{
  "hidden_size": 224,
  "num_key_value_heads": 5,
  "init_std_qkv": 0.0176,
  "max_seq_len": 512,
  "train_tokens": 165500000
}
Each number is 200 + 30 x the weight over the matrix's rms, rounded and kept within 0 to 999. Layers, rows and columns count from 0.

# layer 2 MLP up, 896x224, rms 0.0393, rows 18-30, columns 168-223
214,208,158,181,189,168,243,270,204,264,203,189,178,167,225,223,187,156,188,258,213,168,151,241,174,200,179,218,188,203,164,182,192,213,226,250,211,212,271,126,199,222,247,201,170,172,203,259,206,221,164,182,192,265,224,178
214,216,219,160,178,185,154,164,269,226,216,209,173,231,194,122,198,191,141,225,224,187,156,175,180,194,220,136,187,287,247,202,153,221,210,253,220,168,127,227,153,227,216,215,175,160,213,192,160,202,139,218,245,205,184,173
204,188,195,191,266,165,199,205,204,203,209,176,206,203,196,198,208,212,192,201,184,190,191,178,210,197,213,197,175,219,198,196,200,197,188,226,170,214,203,201,201,194,205,196,166,209,185,178,196,196,199,208,195,198,174,210
182,143,262,270,199,188,214,205,236,223,222,225,203,148,223,137,181,111,173,240,172,199,194,207,245,261,164,282,214,225,239,236,208,212,192,203,273,238,195,161,139,159,191,214,241,157,200,186,248,222,221,160,149,228,195,140
207,188,235,216,288,188,257,153,252,184,128,201,212,241,239,159,230,144,264,216,145,225,202,146,171,227,178,242,278,177,226,221,197,141,188,238,179,187,184,216,233,147,180,253,251,250,226,189,185,226,247,237,209,197,222,196
193,181,200,211,198,186,236,214,181,164,200,163,203,203,210,219,196,183,216,220,205,185,199,189,197,227,218,234,185,170,226,198,225,209,227,182,213,221,158,169,187,170,197,180,236,178,168,195,179,215,230,188,221,215,230,195
188,199,189,205,227,237,190,193,209,198,183,234,200,165,160,222,185,223,233,225,206,225,192,190,200,245,165,152,200,187,197,189,211,202,189,182,206,206,190,173,193,202,210,219,207,191,163,231,198,236,209,185,210,217,183,203
196,181,174,152,227,152,221,209,251,217,263,179,215,245,294,158,224,155,279,147,118,240,203,215,146,198,190,173,224,192,186,214,212,164,197,175,185,171,223,188,172,194,184,126,242,245,171,169,241,189,171,198,180,252,194,223
220,208,200,172,144,178,166,216,176,234,172,173,96,217,195,138,192,245,215,189,183,150,200,155,203,246,210,133,204,190,198,222,239,212,239,194,167,231,218,207,164,198,197,164,154,156,270,140,201,163,230,264,200,192,159,144
206,212,200,246,213,210,152,205,188,223,193,207,234,168,206,193,209,197,196,239,169,193,154,198,235,207,211,189,189,225,177,174,202,184,184,232,161,220,219,219,170,220,216,194,214,180,215,240,186,198,226,171,162,203,187,232
174,210,158,185,179,176,225,205,212,206,239,197,228,244,223,182,200,244,177,218,193,180,163,180,204,215,140,212,225,238,194,197,194,172,208,205,230,222,216,213,226,139,211,212,229,199,148,191,251,195,209,209,244,218,182,232
263,189,200,243,185,191,204,167,212,213,248,196,207,210,199,189,204,221,209,225,122,205,214,233,203,210,184,156,195,242,185,205,254,233,152,183,243,195,207,209,225,189,231,177,222,240,210,191,210,203,156,185,172,199,170,215
231,160,145,186,253,159,188,198,205,176,182,176,227,164,116,248,208,219,191,211,218,156,206,185,210,173,194,255,237,169,176,211,180,197,190,243,180,201,230,129,186,225,205,192,173,223,216,188,255,205,173,245,130,226,191,209
# layer 2 MLP down (transposed), 896x224, rms 0.0349, rows 18-29, columns 168-223
162,228,261,216,191,218,216,196,224,207,161,195,191,250,195,191,149,218,227,206,188,198,207,221,271,217,213,218,144,240,185,177,166,234,202,242,184,213,211,188,173,222,236,114,252,237,155,172,171,170,257,152,265,173,220,175
219,180,201,236,203,154,201,200,175,180,182,240,175,221,253,218,170,178,216,216,236,248,174,217,167,281,242,220,163,128,173,253,197,162,137,200,167,214,195,188,183,240,218,197,223,236,208,215,191,234,222,218,138,173,229,197
198,218,197,202,197,234,193,187,217,205,185,215,196,206,183,209,197,181,194,223,205,188,192,203,219,212,195,217,201,198,197,197,188,209,208,208,232,187,178,179,196,186,200,190,197,215,204,195,218,230,191,219,183,212,191,192
185,257,160,208,194,215,217,180,197,199,186,259,181,167,211,209,158,187,277,172,177,210,252,175,228,173,222,156,159,159,192,168,245,211,196,208,231,255,217,208,183,152,138,201,222,180,212,235,181,212,217,223,154,152,187,253
92,263,227,152,165,198,170,210,223,177,134,233,248,235,225,200,235,117,248,248,201,179,234,219,165,164,257,204,161,197,158,137,161,118,270,196,177,194,276,143,230,268,225,252,223,198,229,228,134,236,238,198,205,241,218,265
213,205,200,160,231,213,237,216,194,189,195,233,180,204,190,182,190,223,198,199,210,183,212,190,227,166,194,208,191,169,209,216,163,226,211,232,165,213,232,266,150,179,188,213,192,187,203,215,172,200,156,222,179,190,204,213
218,196,197,163,190,201,183,164,224,184,196,214,195,188,225,174,213,189,209,154,177,187,227,217,163,195,231,207,216,153,177,219,174,160,174,171,205,198,219,188,228,217,200,190,181,205,225,192,196,202,179,196,197,198,248,204
208,156,231,184,138,189,238,281,233,74,203,162,231,214,293,225,164,207,159,194,173,176,189,143,224,173,170,211,204,246,151,153,240,190,171,164,178,210,107,164,209,191,205,208,234,171,169,162,229,175,283,260,242,235,188,200
180,245,182,176,159,200,240,208,238,203,247,201,158,216,115,205,168,241,211,217,240,159,197,211,142,171,217,146,135,167,240,237,179,243,223,198,143,265,253,275,210,213,237,221,184,225,235,230,220,182,150,158,248,184,136,199
260,192,186,226,224,204,200,204,187,189,201,180,199,219,170,212,239,190,181,203,217,187,209,199,145,170,181,168,180,162,223,238,205,199,208,216,172,166,182,221,203,171,211,226,193,224,226,204,199,255,206,168,186,226,211,170
219,168,193,200,193,206,194,221,168,172,194,203,182,195,183,228,196,202,224,178,239,228,217,239,175,204,193,187,146,195,214,204,236,222,177,226,212,209,213,181,153,238,190,164,223,215,205,180,185,205,189,210,172,164,232,254
195,185,130,243,252,203,217,220,167,253,159,200,169,163,204,183,181,191,176,213,144,206,247,254,191,240,111,140,198,175,173,181,169,190,191,179,239,206,222,173,227,196,216,237,204,242,181,201,183,218,233,248,167,202,224,228